config.yaml
n_layer: 19
d_model: 128
n_head: 2
n_kv_head: 2
head_dim: 64
d_mlp: 512
vocab_size: 1208
activation: "gelu"
norm: "layernorm"
norm_place: "pre"
norm_eps: 1e-05
positions: "alibi"
qk_norm: true
attn_scale: 0.125
bias: "all"
tie_embeddings: true
parallel_block: false
init: "orth"
init_std_qkv: 0.0712
init_std_o: 0.0115
init_std_up: 0.0712
init_std_down: 0.00577
optimizer: "soap_variant"
lr: 0.00501
lr_mult_o: 1.55
beta1: 0.95
beta2: 0.98
lr_head: 0.00876
warmup_steps: 82
schedule: "wsd"
decay_fraction: 0.625
decay_shape: "linear"
final_lr_fraction: 0.0
batch_tokens: 16384
seq_len: 1024
doc_mask: false
train_tokens: 108800000
steps: 6641
dataset: "wikipedia_en"
Each number is 500 + 40 x the weight over its row's rms, rounded and kept within 0 to 999. Layers, rows and columns count from 0. Numbers have three digits each. The size before them is the row's rms in percent of the matrix's.

# layer 3 attention key, 128x128, rms 0.206, rows 11-119, columns 0-127
078:511507525444422486493571457568441525426520492515546505575496529411522482530498600560525531489514462524493467441445490505445500464528417444523479513532483514511466495462534449490572468435486539531516448501438508529451465453527502478549438542503548492487550520523470467459466478502481515473524442451447407528491555459462540502517502487511497475487601489506561462415541451475489492498524
075:430436475498489498454509537464545402462492491528472455452564443457497525522429467453524528522520487490597487517500503535484536571520466460520502433502425472531530512504471422447524514555473408477441524454477499556455508459541454481492493505450507573471448426501511512517515437564543448451553493589488528444480441503531484530505454499533505523560533517543488536536522439518460525506529
100:515448497543519530497503484500481485518525499522504468350575476420477531530459487455519486518476490587483466484473510513503548516482468524450480532508474513519463525629471528445450546477518514494550532487477546470456488509486487489483481486460506538548545430477461493494375501474412469482451487580525484489583518451476474522495536457509520511496459498502548475564562525408514578509505
090:458429517462551508518490446475573481498416464508435530471560504448510457538533511541525494404505550486502479514437513477479554549505497567487484541514434500422472494499504511481474534490485508427473489392483481454441578516402574472535449505488475513564527489444507466453466467490544546446556510528539488511512536485409492497491541497470482497468489454538481479492484455461480446553579
087:500582530530490495506483488462486487536578505549534489533501554445571490513540469490473493499599522515515510441456445495528519549500420522460482475526513501523474503496412449493548481499472509460432428460504437418510466480493475462477433456482523527486508432520546526497488490399475411588491488493545472568470521545489446492447515561546424460515524531472464558458509457490565523483533
081:502496537461534466479524523453502504447466476509508527512509556499429551443511549533512526403525531471481472486514521449466422445481514489516451469537521514477561459478436508529525521566520519475567451426513500517546450529485466456521530555540448521455498496493514466560529502487384498528572545370424467492487493508510514514500435500539423483507519451501581521531519471455426466547471
081:477532443557438516500479519491492478534516478506530447480476483539490481509441461488490512529593489535550536553520493453490453443456479530499550569467523530466437506530611445491379504482501488528531525545504515496429441586530499507544538502587488526487460514522562458507542473504526569480509483509535448416455510468475480429514561491529506504533408536506494451511507588482479451463487
087:519515548426508481415527539466499485399577465516444487474474463471445507461483473471504525495498472480441522454489480532499475517537538591444485491499552474478495530497511457481510522496517431444474508480436460505519532570490552444466518527470458458514502480440565487516471466474447489481465567475452473522525488538443543564511560474536512472606590534530449516532417515500517588441466
088:486537529502525505529502448465573441557585479488560472460544468530507522578465497521571513537541490536536508519536553531482481522446483438513501574500538489455496525476439511419443460504503460544452483507473493511462527447536501592481458450537456555545507494515441574478481527503520463511454463549545527467588493570531489490509460487475473495495463601496536511471526521600554495553561
088:454509494488523531509537511513454437507421467521472552542525530526426537517462512466488551494494509502565488448515492552458505560437440426533501473540563480451514508520540459516507602544495504546549437447511497457403502518538471447483551537524532455563503500530493497525549467540505498468526487486424515522470506537524556533520488431479424466564528542577515489436583481443473485580506
099:493523491477487522583448514479494548530586488440529487537503518567515469499499484460485405572545488531512473566475483479573436523505524518503521525465493459557424537463505463532442525532521452487512499522465425530574516443432553463549412530555511538469493503483502442456515444467448493501510451471544494476488506499468461544555502473495438570457510426488510528424432441506530430480504
105:514495553479455448494534451497528506581513448484515512500530457447494486572430479504514526499508501446527451542525459561413497459498490581501488511540493458475531456467494466474497537440511445390406562495444520507419531451458463518492587495479504457529451453523569570444519467503506490469558501449514488462539538593541599517496465484459527461509507479522494512540506507522455521528515
088:551522506549460526545456540488544505486530558447540528536534511541442446451485527537551449542555504517572475405457508445538531459477489479497497514549435478513467566566474440447526532420531534495493488476466527527526462415497523558499527526514406586524482544514430467427444501505522508490492467472420478532477417487486524436477477531497504485450508483464469495510546542434480545530521
083:474527484494495531424433488533508527521446552514490417464606534582495517503512513529502510559564520439495493470461509476460602553504547543577526452483453468506440502463482493443489574499547540504512510475494577522494503490432539461568443527464495563491488585462554508498485487532529521536509511487426553483510487430533495582582530493513459520516505469474526534543503423490495477539512
099:500568519500506502473507511599548500495529464474551409528508421424506474511481522513566551495458493439564451526502499528505444545528527450530458517500508526486527508547550553492472450492460482483544528549496540516448424501584497506586493526560509503495494445502462440475532440490527533448471541460545555528439436492468437380516496484510509508522516589535491542515537557520454466476502
095:512484561492467513616492459473535478507470481520475464488463512557453498512555521425518455520468525525484522516549459547482530520538542463481529486494468619510458471448416573487546475457529476470489519600502496520478505515504502498447554522507490495553558445478447493458490495566508498469468610531573493441557592546515475533472431522519471549455464469486490492574503540510503544483456
102:518543547544547506502508510509507529564543481472622430551527382498484474496474447503538447561483486589526457537462506524517475514452544493544407467509487523472509450563490482510499521494463524499593549555509577513487474464555484498517445471502486520547411397482535432520489533480482534515477483472490560452480446421515496474509519508506486501540506574499477488462503532459472517449476
107:508510573461482472502507501510516525502550547448393512464463405512465454522475453448486533504541540472588475540528511593545465492499579490467482481509444438483546520502481507477475464457518443469485471523500541532433548523461534484455490459552391530492490398529514490511444507531546462506436480540500558455577505459474486541522560438512473503455467559472456518536485478502557519511467
095:490525527565466453472504492452488486488496524539524521461502504487456533477437425496556483535511478477555520504527413525442554521560538508421489499558494502500489467586487501435510520416548457565420471612486472470507481486441493492518540468458513535473552423532479557503486469514460494494466498551514519526510557532449490489448551479515477411528457556434460539530539540428532540516433
101:479539515491494491564502542533507476493458513507543540591549445523468434458501421578449550475561428463502520474537527487522447482473524419491437491509508507540482499570499533574500511492489495547528537533495489503481416490517505469386462482527432460444444462533457542419468514458524511507481464504528521435526461520496500529508513548435479491473610470528529471459481469569530453548467
105:489499503471457451591536575524490470499507510512549430519441548588479516537541613493494459481515531504504468494520461425524497524501530414505494535460494474491543522435470501571469417457520536554503528485520550486545489507480486554456553433510521466489413521533490424498513432461450502479520521466436517512422472485486453527506442512496474520569476520535528482445505493590475504560449
098:526545524495522467486508522541455487532595511503492539488458538491561528483496550580522512470419453490490457488509531553458447589523505451465475513447520422471538452416480536524523478524555498557452474455481557578552493404436506493495504489496576443490509518484490448503416493488476536472455493454520486522499565548541487511503432476440381524502470531514520497544539476505471454504464
092:462498508553517477425553430542427561538534539498516519488421559517549490475479512475486415480547547486510466518582521488530450505472533465467525524486501532477465454532544484538467483544566517539510460518525520579508482512493462500575419462447527527469497471490509531552436500486444497437454452599520504502499508486569463496465490514466494534571495536460484462464379426466527495498446
089:472478516484558484521497541489535618508459472533554485457537476457497484488602525502497453556527502546452467434466515411556575471529467547534485540495491498499510483461507530502518511439543565536450560483484525486493486478489496528478501513434573537532531460507476427560443549538458480538474532483491507459583619454472495538491518518467541485496506446431511489481446547426489542450482
077:462493474486540529468535450495496577560499490463481572520526487407462485529473577555451513540517578502473516455500523493492452552451485518466482528617524455505522525486452541441482481448519458453540514489546506480472495447471488529521553439515447561522563526431481563502528492475452478566461490515520477408526482436526505501443509494563515511465461525574408496495529471564514498440537
082:490530469483511524620496513427531438447470506472566474461518531559545496472537512547565552431537488525466457539523489484453479548493493455527505488520407605530402474542458531421504509547466479556537474484573535512537518517434441518496469519435469505466453519504458515496464496482534532502557491547504508488539476435522500532491562461530441498541521490550503468525561491532433445523486
100:427488511450539516443528481529480533545523493495433487508577490580498499520534507528468512543518503446551543485514491485474478517428556509526581417502534471499512437516478505505456508499507517487437450436550523499499547506534472501546420429497592543533458477469507446531522469483591483517486517534484468508485521469506509414437533498439560488530466568470427476432455555413504569528517
097:495515523453568501588449534469558531540490498548519487459514550569460482538543501535511463487532488446503530436507485449482494518543483474440466483437475584539498512444534566506537451503525486547424472476525537501515516512477503520486517532475554484539587510517523490464538474514444469483543546469553433529583592564437480448490499534543386469407450512486505463543513512536511467515527
100:449477539473441415530529488497469557522520472547549480462507494382546467504417536508480502537459515512466433505442489541528454529440509560427534495540471549445457482523532555503482531505558510471518528502497577444518534471491470457505543419471451501569551466499527509414507486472486477516449572572531496437492481412514519441501497564542502528475518542529491455522454558499512518497539
089:516516544481518516455554501552501510518509510503525542572414488513519459454510472534539541463510464614497498562570546487557473514525476505428462416519408477502521516475472503521520546519511489483579484506509509464572423483474451512556443508527470481472411519451493500413565557501491442552504497443466514542529470495469469534484535479454431523504446522457436540438462529466545468536483
088:483494467521522510448475506563464499488509480466488495457477550516503503515489521566498484532547486487495415548589554572455449611437481499506508424516481443543474404570432572448415532545457458473500473449516495529496537547504483452516484451559503551572533466540509480460466506512523509546552484496560540483527496468449485561526523467428460506463466474525539551531478480464496456556476
087:504490479501490493402488522523576481463528484491510540556561564487478482469571522499503537459531481471497511410497480536422519550551434437491492523475514483471430496494512496444516454567441424486471475512464413566492529503582555513537478571564560500499479528488498472532547454514510492408475515454479545552465437576457473509464537495558440519546495525480486465468454529522511471508563
097:488463448446437544456473481549470505493519400489467543511540480453502447432560472540451502521509497478547451502574616513515406600481482457496531475516501433531468534470559546492451527486486434430498482479487503537498500494472521442539515495547587491491500552553521543492515452485501513463553457492491538509435486494506448567546440523526524518519490495460528511443561539485443431491485
087:463484551535552480553513450520445460506560541462592537507477501580462481534471519452504511509523514509495476449502605537536484479419481484516563509474493481487499491499507467394502516533481496444539501565523460559522501564545516504532420466566510521502460534518530484461495525554553470517484474516473599488500406514519479526436453480534528619533582498544493533476510483464548528482471
089:524514448482436477459537481526468523536536512548508476504574523487496565556494498447477528493525529434609486427479489524441509543494478541506599530469523424475521472553519519457476527514551471464441482549480532512435459539448494479532480419538548515459537440423532517449456475511515450494471499468519524479560528550523526503513465482521542391493458498448553500514494506566428577481469
118:485484400546502502484520509501516549459449469516513544563615538514522530493544481544467535468527528441533487470474505466461535469511506507475502556513460508523437476453417489550511493565488583530478473466532461508500528518527532427390534496529544476472452519483538554506543456462488473466551523527444419505533468565548496480484456522514604497545542395451528470501490527514464522531543
099:493513455523476585436506557502582500462475516520411527509427476508415493456414527569495508483450542439483451475506479475493473416520506509513502503514501540460498473525506518556456524520519549535476512360524554546505447539483479503544504490518553504476503510467454499433438556487510530445478538476541408466453501465436480505440522553487531503485429549492450499497498541467518545553522
091:512487551536439528443458502505484454545445400501526518547534443520414478496478507501558476517461520500505519414537469534482495549521436507563511484486579523434463593420524462483505551522496493476516488489485459535475482474456528531480495594504477461472481458502524587412500533478570502504527500473421440504424535578528497517505475517445437489453492493548423518460503513522473484471521
101:557480503514459454552496508433493435491501479479505507461465477519501490517562465450458438499545508497535527531538452500448453492508428563446467487480480413497572490502458495466517537497544403478463577540478511499467514490504501457414547456533465537544520446440505471461470499547478516507514504485551443432505528591572543508450440503534529453521456555503522532517398481552539557440477
097:493489499536528464479466526521468475445428467442459505551478458544466482473511508491511565507489525530521460490494540560555559540474537441468480493526484458483471534559519454425481445545494431464546541464476616496483512379501516506443552555540426462544493500467508444501554495476525511478517488528445473469444448528494572496496587424457496550511489486568471532463572514517495541543476
089:519455501528497566489518432474459472544498523522449484512572513612496521555466513500550513475465480520535548474514541473497541503527470421534520458559560526531473495535484520456538530539473528473572459526571503522546499493488553543510570486556535525510561514493585529517480476476512458433505493520447432521505545443536458456500484549561581515448600474441507403450511515498464527516547
086:424451501523493546438470559395592444444477528557513476513513494533464516522481467492553596486458502498427510510611442496471481493529515465462448501471495586461476475506514437539520487478472458608565492539548459494531509484530508461468544495530501578475500496493511467556502445467520493515521513474516507460497520507525576551529495491588540457480498552479458457499492450560454537512506
097:390494496458532474450507537551560538538464491564536523521506509469485543525522521526509471522521506479460558482525460462521503512563459486493545534521515508490462492432489472555600483504491547531493524442506382559530489543562525516559468569482610547409472483547469466448455515481500479474520513501476518537479531506496487557466427497467561459524507504558488553473466454471481434583510
087:510466463494503497538463513454499495492529516464522548542521573445495510486474443521468449531544510554452509512493497457496516465464471434471484497465482493491415538573501450436531485529498478523477489419535435443555488491573480442509547548435472582514518567443425453467416504496438457480541514488553437501551437503446455438490535503568520522487434441500531462575517475445523535496517
089:491527435491491497459428496523470455472489493543514488531504528534449554486496504485520470565570484532476546546416535504529484538484518514454492505429483478478486453546521535561480568512508563525484445462509447461502521504541550544533447501466464622515561475493571430565518477536472588499510446567480541435563465460524425494512553475540550512473501515577541459472515522489525453443548
096:540486462502540513478499564440513495395479525508531551510520459518534487404512522480526443476516471494434477453474459467484589485552454459499421503504427545504536419558464459499508526575530488507513447513474494519570480522470464463491537581453450493478510516496470491445531553568491466542492582460527452476502486515446517429493507565562465519459446425483490440540526477524445529498474
099:378448472483545465532401508504494471456486442542546482464512433552521526499529528490537447493458462483404492486471499511487488460513509410482530560513524523499495480509541553520518527491448487508427427588495470473545462459476535503493450524510558492419523457464506523528480515426508489480532481455494510497430521595470508516398466517472455536496529484517474564438521539538501537503435
098:552490450502534543474493516484474562440498568490538487530511641545508514467525485509442543437446509547462508537435521529546484437496490510594519535469548507504446470454551472507504519529525512529549452483523431454588466475468579434508456525479501537485535558465473527504503516489500507525470434426462516486488488515532402501508495558462515520542558458474550525472493444508535421478538
098:467491540465498534450517546450543527507461548515522448497546538543511475491505594482462484496619518488426466459447519480535500456553501459532482574512471488460383444515544471512549530483494492514482490479548480517496523498503506463547448624499477515466569492479504445542478536402530514415539471501420476495519571531509540531455475575494443476553467491485545527494518484511521486472491
100:520573461540441516534475549462488485548536453466457487532525487536450469541451483501480560514501434523532478509487541556483425518389536499535552444453542491521532551596490470431462435506468383495539602509531589517469487450504502450449510535579447496465450499491519476506514496474519490479512450452521521494511524514560506477533514478482468440489495528526510576554523514464537478470478
090:551438508507505504553476468522596454482486531461460493477473547426490474484494475524582561477514582559518440542530502465532497500564461546540511510531439535472495464478474451494486499445479538460439516464542512439489506552492412432545545533422499536552481575469520471460479524517470495495519504484542483444522484519446510582446518435490495492540462490557515530553588461472474542419470
098:554487470484448471548499572469496530520573526533515459489448450504527481483504492484533499561435477530491473537454431436531522465556444419473444420496548572543480469471501465508519465529496480479486492563474481462550518481436502508489540479524521503501549495465468421545566502540486444503450524583607485515462458416542441483522476506544500581492541535523536521457458478555495504475426
097:556464480511505481520579484488444459509469415474512485396489537510476469493532530498494472563530511536571489451461556588468470474518502511554548519558521533489474501407541565509457551523511479390482453471495457428458480498483487495489505500532565454454485489551531520481529510450502451466564492425464410497498481481506492566538448463474464530549507509522479559459471581526476483438493
097:556522504498434470553537510505440503543526491488494509468477477444525520533478495501450494468506474477503580517475517430539522467469482476499508514418496397537486588573463453555479410478479486539516510502443511500484496455547473458423524422497427556455480451563491542513498472427438464493491541548550476552496473478496512463493459473426535520567592535460529518435569524471491511485471
109:492528523496492489505444555501527527399506491479557458555440536501544467495505552425519455519530502554470511565459485434528548507624472509488451461477532528560516451487471534393563499533510500514499409523489486513531435508545500530556524500521465474517514564481395455536510497463494540586434470536561508511510485501543421446438527505533456532475506468524502459516475500479466484532494
113:424504449515502489544483523428518501476462472517506509512492490552593483595500514575485429527510507524589432485511441526506523436536442468565492518502490497496450504434490439533532556538516508574519461515540405434483507462494507522560570507534560539480522470459493475539554514511485499592504521493482553489473492525538519465485501581502505491531563541454511510433416540493479490516422
111:473490502476454484505383454473483499499453512507448504460456564476499522495520514491545473501496534438490509441441495505574497500522463511462499575522458517494445544564540496560506490463517518478442475501489481440435441485529588534462477469534612481430566587516483536489533539518517554499508549468445472494513544546558551395483495503507519512556511558509480480507603543502472445486496
082:447492469446471467531511549553523526558480429499480521546587470544426461509542433552490513573552469458597509518493495534527457559492499480491434483464483503477566558409540486519479437570453485492490487491484540501415519505465502515483541541501518441518521505518521529550514420538562395529538496481490497417454537526506481530472465482508495483502457568526492459481523524477431534441496
115:474415538483518491518508499464505514577404498464492555475517464536540457542486472486523418488452445512583507463485492495472503472490486524486427445538440485459504518468494404481459485458491517466433468529573544457487557542541506451482544465555575414527551484548532537518505462516488479494491560551515450480577543497495519448473488482481591484544469559490419459529528527448462486528497
095:507381472499492513472514450465501451465548577528504541470431551431476542525501563466554514443518487441544542498535533571450573476448510490490540463505441498507408475534495520462547584510510433476556432509514489514498525565521425456479489475505451505506520503562567507464462540480533538458493443495484479460522491456513529532504514484479553495511483576504580524458541537476588496517522
134:459488538573515466493529535503501529479417540576515500504448465558509552503550538459483437428486478481477442494505509503451542489492506466535514443519526519479513507525519522603528498417534518571465514529404548512541558611521556508541476564494437553463396540503501515601524531555516492495450488498494503542460437503503551525493506510523486489456486541563487504526547533476490464507448
105:552541474502519486474470446534507475487498483457431498507463488507407487468438446433536540511460517543487443549645515530460458473461582542441487505480500495512574491507505454489487468511474426466559617544504512541542457520488492516527512490510430530540494469476507475482500505529513553502530479476410532507473495481464501502532584473462504485507478458569517536534447543454583515436529
107:522485501489533548534526588488451481503536526615481523446476518539462437520464449502533514554506489419565487463515510605563477466520419511496515512391432476549465503483489515427518535541543507501543481467591538507521494519484513568558459501511500535499526509449427485474516515564565437541494455480485458447475516413434455528529486513491513475453470500489466506544509490513555491516496
108:470506515531455453519608488527432497524567496469478460445489520488535608453551504525490457571522506563526563461484517559528524523513471456466530548476507471530502530463540469448464489547509484475537413503450621506427523494488503518489443417519467489474525479552487541449470551529452474524522511505509535502519499490549538473486575486424535466516558473462517491579474531463553473516436
086:505476479450462452461589469526481485526602530521531531466453522487522602497472503506480525511461483544554422444491510592559453473437545499439537470518503562444492506473557474456513443484511471522507495495460557464442584462427483478512541483487507514462504511538565496486474538540545486484503524501556546461532544518508564519480524516501556551538464538446565517478513564544555552520576
098:563523496466454480515518491560464434578481510511554478473452512597518460476448543490522492510448488440515496505522427434529504542505457410545463545513494405543492518484513426518548477507462535383531547495505514519515497500485514517514549473554476491454537489509522536537479485527482496495467501552440524434523471495470497467522503468493509602472467525370469546451474566567535478482492
105:510552468494564521497469573482540573482497546501526496521486548567488509576474511475483483405450508448424499570459497349463533455486496481511476535480453511479497495519476476540558456503515548546527536535583468523516498546533542487508508491438489524495497543490464450517481444490476573542490556433428470509463474447527496463419494528523520444466509480432435455497552482518512482478556
102:488557470503527502484494472465534478562512464498488479551488483416507524553597560518415522496473546469499563433537471520489459439432483524465495530490503442490478499458449473483464510553445472526550530393457496511467464439510492527480504493534561452481574525546542493480524489506526497519582525511449475417472519497467542483499457489443507478531537499521583468484537526553431614557521
110:493465466541501474548482458568482553543524500548440497429473517460481491495472527521490504555485428551522537502519461549464419536488529496482508500547452461468491507600484475484404491526515483494458489522435549457436577513430453454431506497543506451556526496540505518468426438467421560481483490469512451496455536541478524536517510459564548423477508510542484536552555446453525529470447
118:544468564493520517469493517501485535451463589538486449525497505552483573529466515450470548535466510475469464514438524425549490484499504458520495467515548471483602497506469613603539490495508538586529521494504508500492485579494641513537489589501480447472504522463533458528524482476410476539504470449482539495499544512526525459469492549575483476474459451493496540526509450533494489472520
099:494483526443498484521467495496516498562493460475443537494505468504550424503534371565568472592463480527495490548550488562507434470476605519404490486488430577554515496537508445487507504513483475432521519484543529486474513425504477485451505493484492563444490467463583522530508446530511513464509457503515547490492497497522525462386460493463479516560481534531466494556492492537554544498463
117:491400531448552441581483546524437584510508477555483576481538429557497519492475498494499468509515428510477495539438490497472496450569526469421490519467466540518546526491470573559549457497555558492494519524420494400461544528485525507526535458509501496447493522485429464514565491496441490540495536495507484517552512491538577490487415526475520520506461477451484482563496551537527457560478
099:449521424525531485466559547547459540497520484563524535554540478483496454458501417449439548547503549565565483545510516533552532492489513575466515555475472483525439534484502497550471499547535499483524461430478447455487589495520495486495531468480543496539546469449453471458537431514514472560587470464457507464527476510479437502492462493451583481528474512565476563441500567508552531533564
094:390380452503510506481508417507447594492586439462474509521525527427506460561531509552474483527451514492587512528499564529429482522479492510481567499512536509464511567583480488441440421537538467525465455487457488528506486448521462484507504506525531552515436540551463521491485476468539503533534504516518467479529478511442539526588454532493491501567470507520532530486565506487490519519503
097:512453507522476540526543445507510437460472476494570583528452559519522472472454476494510580499498492505550517462559478504475476453507526576500480519513491457473508533405452493475566518537437501502451540440510509507527417477527400480485515557496527561473495512524539571488570494469530474522571543442458608528550495478535530490502474467500502578465577421445480490510512482542492469540539
121:534524520560479452506535546488517553453518556543513425465542490454517523490521501475604457476498574518451490604486459509528613475553518489454469543512517554461514460543525534552480602528537562530453460557513439482530512487538506459548473480465499592520501466494444481581528494531440517484500497464506486529526452454520456473502565454509483472468488500508517406452458545509469507497494
123:442544471533559496515462469509477505493510423444468468520474470521453490536498505387497482551514540498488461518489523520493537482470582543499534539526464555504561470579514541463502449498514465452513557514394461498434553502515511486527460548512531440502491602496510535421544479529474497458613531437473532428501528548470567439461447559470512471499480426524471517465507514514517515508487
105:473554479480513427524507517507512498540558462523458416499472493547497467473514486451545439551526489453530499564537531523549513453521528486485510508421460442497525561578551411469487535501508491515507447496502499484521534486469555525515490467520478507553464492476426564509546466560511476595464476493528563555541498516587489516523510500348515498469482590479553508463484564544500448514490
112:604540482500495479551486470477466477507516521476537527478466526525520375505448426453490510465497529491542481519478514563469460452434573495499556464468518568499502527555511423504460485550510502435573491525488437504479462412512517494448567530512484427460476571464526546503603450488502529540539502503476548496478462472542514429575514491550505535445517473521473509485512557537562482499525
099:546572548506483493527451519513516501491409533421544465524462526571515488511507535582496462483538454486514502518462435452471521521506509507516412426524539526506522461493502490493571500467474487531568480488560457525487406436511494533525525591482509440510518511449500449561481517546456532450439542467470506489439545522514418517430509556514444527509482493397514476446479475447486447538469
106:449432460461548517467512407583541515524463543427469511503481504518479524468489471590476499569502492460534472468490504530478460506502459523460544530571435504482524519539530404474476499520514508449476462473496587456466555534420453477396468497505506514515475578518499474446538481543510595473517527510454456468501468568433532472518463538456511535569517531502481511485533529540537543443505
107:531537542519536475482461583497489512453450481541393491442458519524464507447460472431470521551528542453551470520496548596491495536543535523503473490419540524564520453527533611527527489415521446442525499522484491450496502559519477563501456428465473533550494469490524516461566489538497528533550465468483477486469504540467486495400545494464498453470489507565490550557452492502494473460467
093:532480499568451486491513562495565468499462551544486539480571506497524508520510490495520515432546487474547517468508533487525476526425551487526521490422525515459489493458477510524558529484500518541536555514580451495522500463582525535523510530470503533517576522566504568605546492496535410475475466464445422471414522481515518558531513542475494445507559509461488495411500553438516563502585
101:435484463588500481503499508460400503478428455445472567495509489483509456508472523534417466503518429501534466473511515520443555549463467480548474548533442454482499517555484446527478614530493624486479493490441560492556546449505514487429540477495432524531459507464574512576518493469494530494508496505480473513465534486508488518569497493479492531469467546466577495475507527417532492514449
125:500481516540479474514493482558574466521527500462485440572565459449549449530496533600455495539493468554465525533531490579485503568578466453463462577485495511509443564387418483520453540526453459412530476487516490498488466497536497495497578427503464533520528481491483497514504503433515462431503424538483470528477500543507458496535519484526444512429543490505497504540468441452543479489489
110:447443510550510497559503469483484436572471475538468522526475464467443453601452503528534511516450508486512500462523498476491454514453501556562534507540481519504511529484502455525565501418535510480492585502480480585534493509547462547542484536473480480496431503599537536493488504504534455441511527550399403538491481509485538576502408479475420432487549488465527486492529477520557517488464
112:508491478507487541516476513448476474505446524567471519523536466459521492572602542543467499460540497467445543417534529455526524452511476512495446543445502503453467584503471542478467463494494514522483458435519486449490504504568570518494496466475530485489579498429527562535515564485475438496489478547542514500463585507565529422466430586541479498452416494548546475528528476446516446539531
114:524447567478500443502485483507483526528523505591577437466531549556539494504540535472500440504524520490497524525413481436574521483473387526524524545471517540479522519517550508527521525486458510509444479534456500474473538508500522506510481486527535557479502427496442497532504489527534444487514536454581579505487424474508489568493565569443489522524444534515440482354510538493463501487534
105:533451509476490519532550469484455475484466562616541512449479497539542514547449491399494473487516485484510566495500412484514540510511454529520572436465496544491476488515572534563502557414544510530492414529480464497485453542524522501481504448434490517436492471525445537452424495509481503513508487447531504479469528480474516524431552499461569425484497496424539486450456539499569564535477
111:467477513531487567511454472489515509499492553500491444471535548542494579542520537474542484471541490484419541565434492399484542464570407480535485479473479524529538499421497466499543511534510542540486511535545517518434463560435529510518541505493509533433518534498447402555441555505444470467440561497511420533512524495530476511504495585528547478513524461485481435528466424458456517507507
107:503457490518481462471525538526476534498485503532506534562503516433470513515526490508512431505504559483464464480410491523476558553552465457519514518455471527462434468471435562591468497477518574504398410508523460440500524524449453491482568541467543525445524537488500512573500490470470443511498561517601427557512480483524490521520373513505564506473465490463505475513507474503492505579515
101:538469532466478501407475478575441522508554444502495493484525413433496546474544540449462461544463490579494516518554443538455482524520612569490533474561476567519501532506518564488548469507537488490432547494443491454452541497465486475512475537446583440502484468476474440481522480518478509501481512463506463556546555494494542563481473521411548449564504514514465502525478502503506577523453
105:528516452536530445486534562497475467433489489542455539529485481478485497602429484516448490512445404496485491463519486542462533472437555580559552572505498429483503529502504448487536479449547493515576548494534541549484454571542547488466509449516435423548469535508506510476463486496518547486516528535413548546479474436459549491543501501479554451545491540477504467513597523521477535514495
111:528491405497506463495544497541465479530465505486517510431547445411493468528585532569481461504403538517465480484551494497508551517503488539455438540513492507443468515521515442559453515530557558525492512506480536509507487504560510455491533475461420498541505465537487478445421528562446502424538534524524472539511510461435421507500483520490575441545474577565498447540467541519536571494498
100:448506501544535529523486584530561575508483539487515444517589505583547540510536534498525492510497481549430487531395569391541503525495423509514474565449494500513463413544455534518483493555466512517533528509519490439456527495469485453491491502497514540497569475456466501538462549500483479414495462486577494488503473520463460393434495555505518462506506478536480538455495442469501482531506
132:436499437504519528454511558512459497494465388484504517537485535556592522567504513537524496512526537421552449468499563502455468471541445467551458525504557543520471504470525512509500460539536584558564545452481473488453501552499471586507453538502576478557497488424489512502567510494507476539575495499496469521467458516499533435510452529522557504458500509514480521513477480553386455484554
097:533601471496506478529487434447521438491522477487498467522448510475490467437501491489516522484478511557479473436480470524540522396452493505500473452451509532506499503580473496422521448476483508551519543510486556484482550401552478510443466508520484518452547537592486507460428551543476510500561491479476482446513530521532476597454474505468587470490564517451528495467560514513505496539383
121:488515479466417477518525448492495440511498503462503547540483478547476460447517528554512472508442534466496504448536366584491521567527505445504482489512542528446489548432474498550476573487456478458519518507531524463537511473424490512558559493474528501443545485493490478499510538489541512535514473480438553493495536454493492461524520479495443602550411584435516507453426525509551498476418
091:551505552471547471520451564553526527450450542469543478545570545486463504446552511540475526547527428493458561509459494481492457527486460493472469469490526509545543451451476527504528508471448406447497515548505511478463465447446404515516537498497439491475582495443434450504515510529496453472442557470537571454506448557512489473463505482486413504484524477495531477546453436467591461548520
108:461552432481554522540506526489568531474469499466493441441498444507513517410465481448498495537541514622494513487569533393527461466432548515531486456440482509524545511588532521481451461458457448514551554551467517516530480457494513507534447573481478528498469431453519525524475480495490568468517472486453569497453471464555502544463540478460479502511463500493479509463476572499537410490507
083:545558510486604462536491577579502483527516562579539484506518489530532439506554472491470509525561474540508539472445472574497518503567447547482517602404507496435504481448502497442541506491511479408458454511522497499497450522540523482524472446506487549498547521604453527479517551486511442512482495514525439503483478510459476482522589539558511472458475481500427492477521531515468529507565
092:473512560479484474474545533430566491505495561510495491375501465588488557448528511474496513452507432579500494466479549453533464507504489474476550469442521498496513490459476574513520501440489540547491473515533444491514485550555504523499506523472444523478452560539515429506553544495427497530498539421418484563499500506525409588463460518511438489530528497486472445533574499564537469486492
101:510426530474475510511509458475487530531549504518461503524512472433469480465447481520564531502469491479567451582497465525469540547544521519471482446489461556495528577462495519523514567478555454458416414499487495502496499552504454480495519460467509547542478466595526511453411482488447482537436499526532489514555552481571508630497518446475459459452437508522526463502513481457536563554459
091:472532413490448504469541459510478521450519456454500483476462497408520573605508514436523454463493527558519486461480543530522498535489487578542527462498512525452518488494556455454469451456492490490496536497400571559486551457509493458525591526523564455511506526484564469520421550551501502457533510502530571462537501476529506518495562549515578557531525525475536479481523560501426511493542
108:430551511479528485530532497529522555552551525479517456504534518540544508486546486538491504526514416579550488519451531526479510534507500438503556574475471472528519581413477532430515473544487511495446483574505473475473569462461468509538489505541471506475521554527559467574482497507546412507455468523527458566513531542569412537520495478577459505460428560494484523430468478533476444519540
110:476416463498454530467535482545522468546490472521459474439500470536466469553414518481500556484439573448535463525566532520514454481433516493532515525533525494468548502503561449536452525487525496502514579512508490555504522535460513529553475530565550521533484520413511552518565552514501487516523512465452598484502489506443591475619453554487511515481462544529507521483421530552527497438475
100:524454488513479462463512506477467554427489488461456507600561483446407493527524557528485473446472517466471523474451494422458593502517463475470427516551545437501485457525478476511537495551547505551520429444453543467541493524517511503535487540407486526495501553459441459530517548533432520527554546545484500519533484470500477497566392541537539453452524422495515477530499495460499502541517
102:561511561565525529497429503560505507479461581516462457512469475526424471512465574466413562439478459500462522522495516447463502541500497570587480490482466539508506540571455486514535421437491416512451524526507542552533495471501510477480441479463436439426518444523518577521454531511505544458517502511476492477482485559505488452468501574474468478459489462556520533501449495474542531448445
104:484520559508484465513508545487501512510500539514568459516518523561568533552552524514537484517574459491517516481505527447529519502577507451476505503491539534574495546478511515541503505564536526535512443515534419490496504544535607538460509544523539490501523523437426509554584499455453450486492463432600489550485522551576438493460410536558517504396481463518457478449511500526455500517505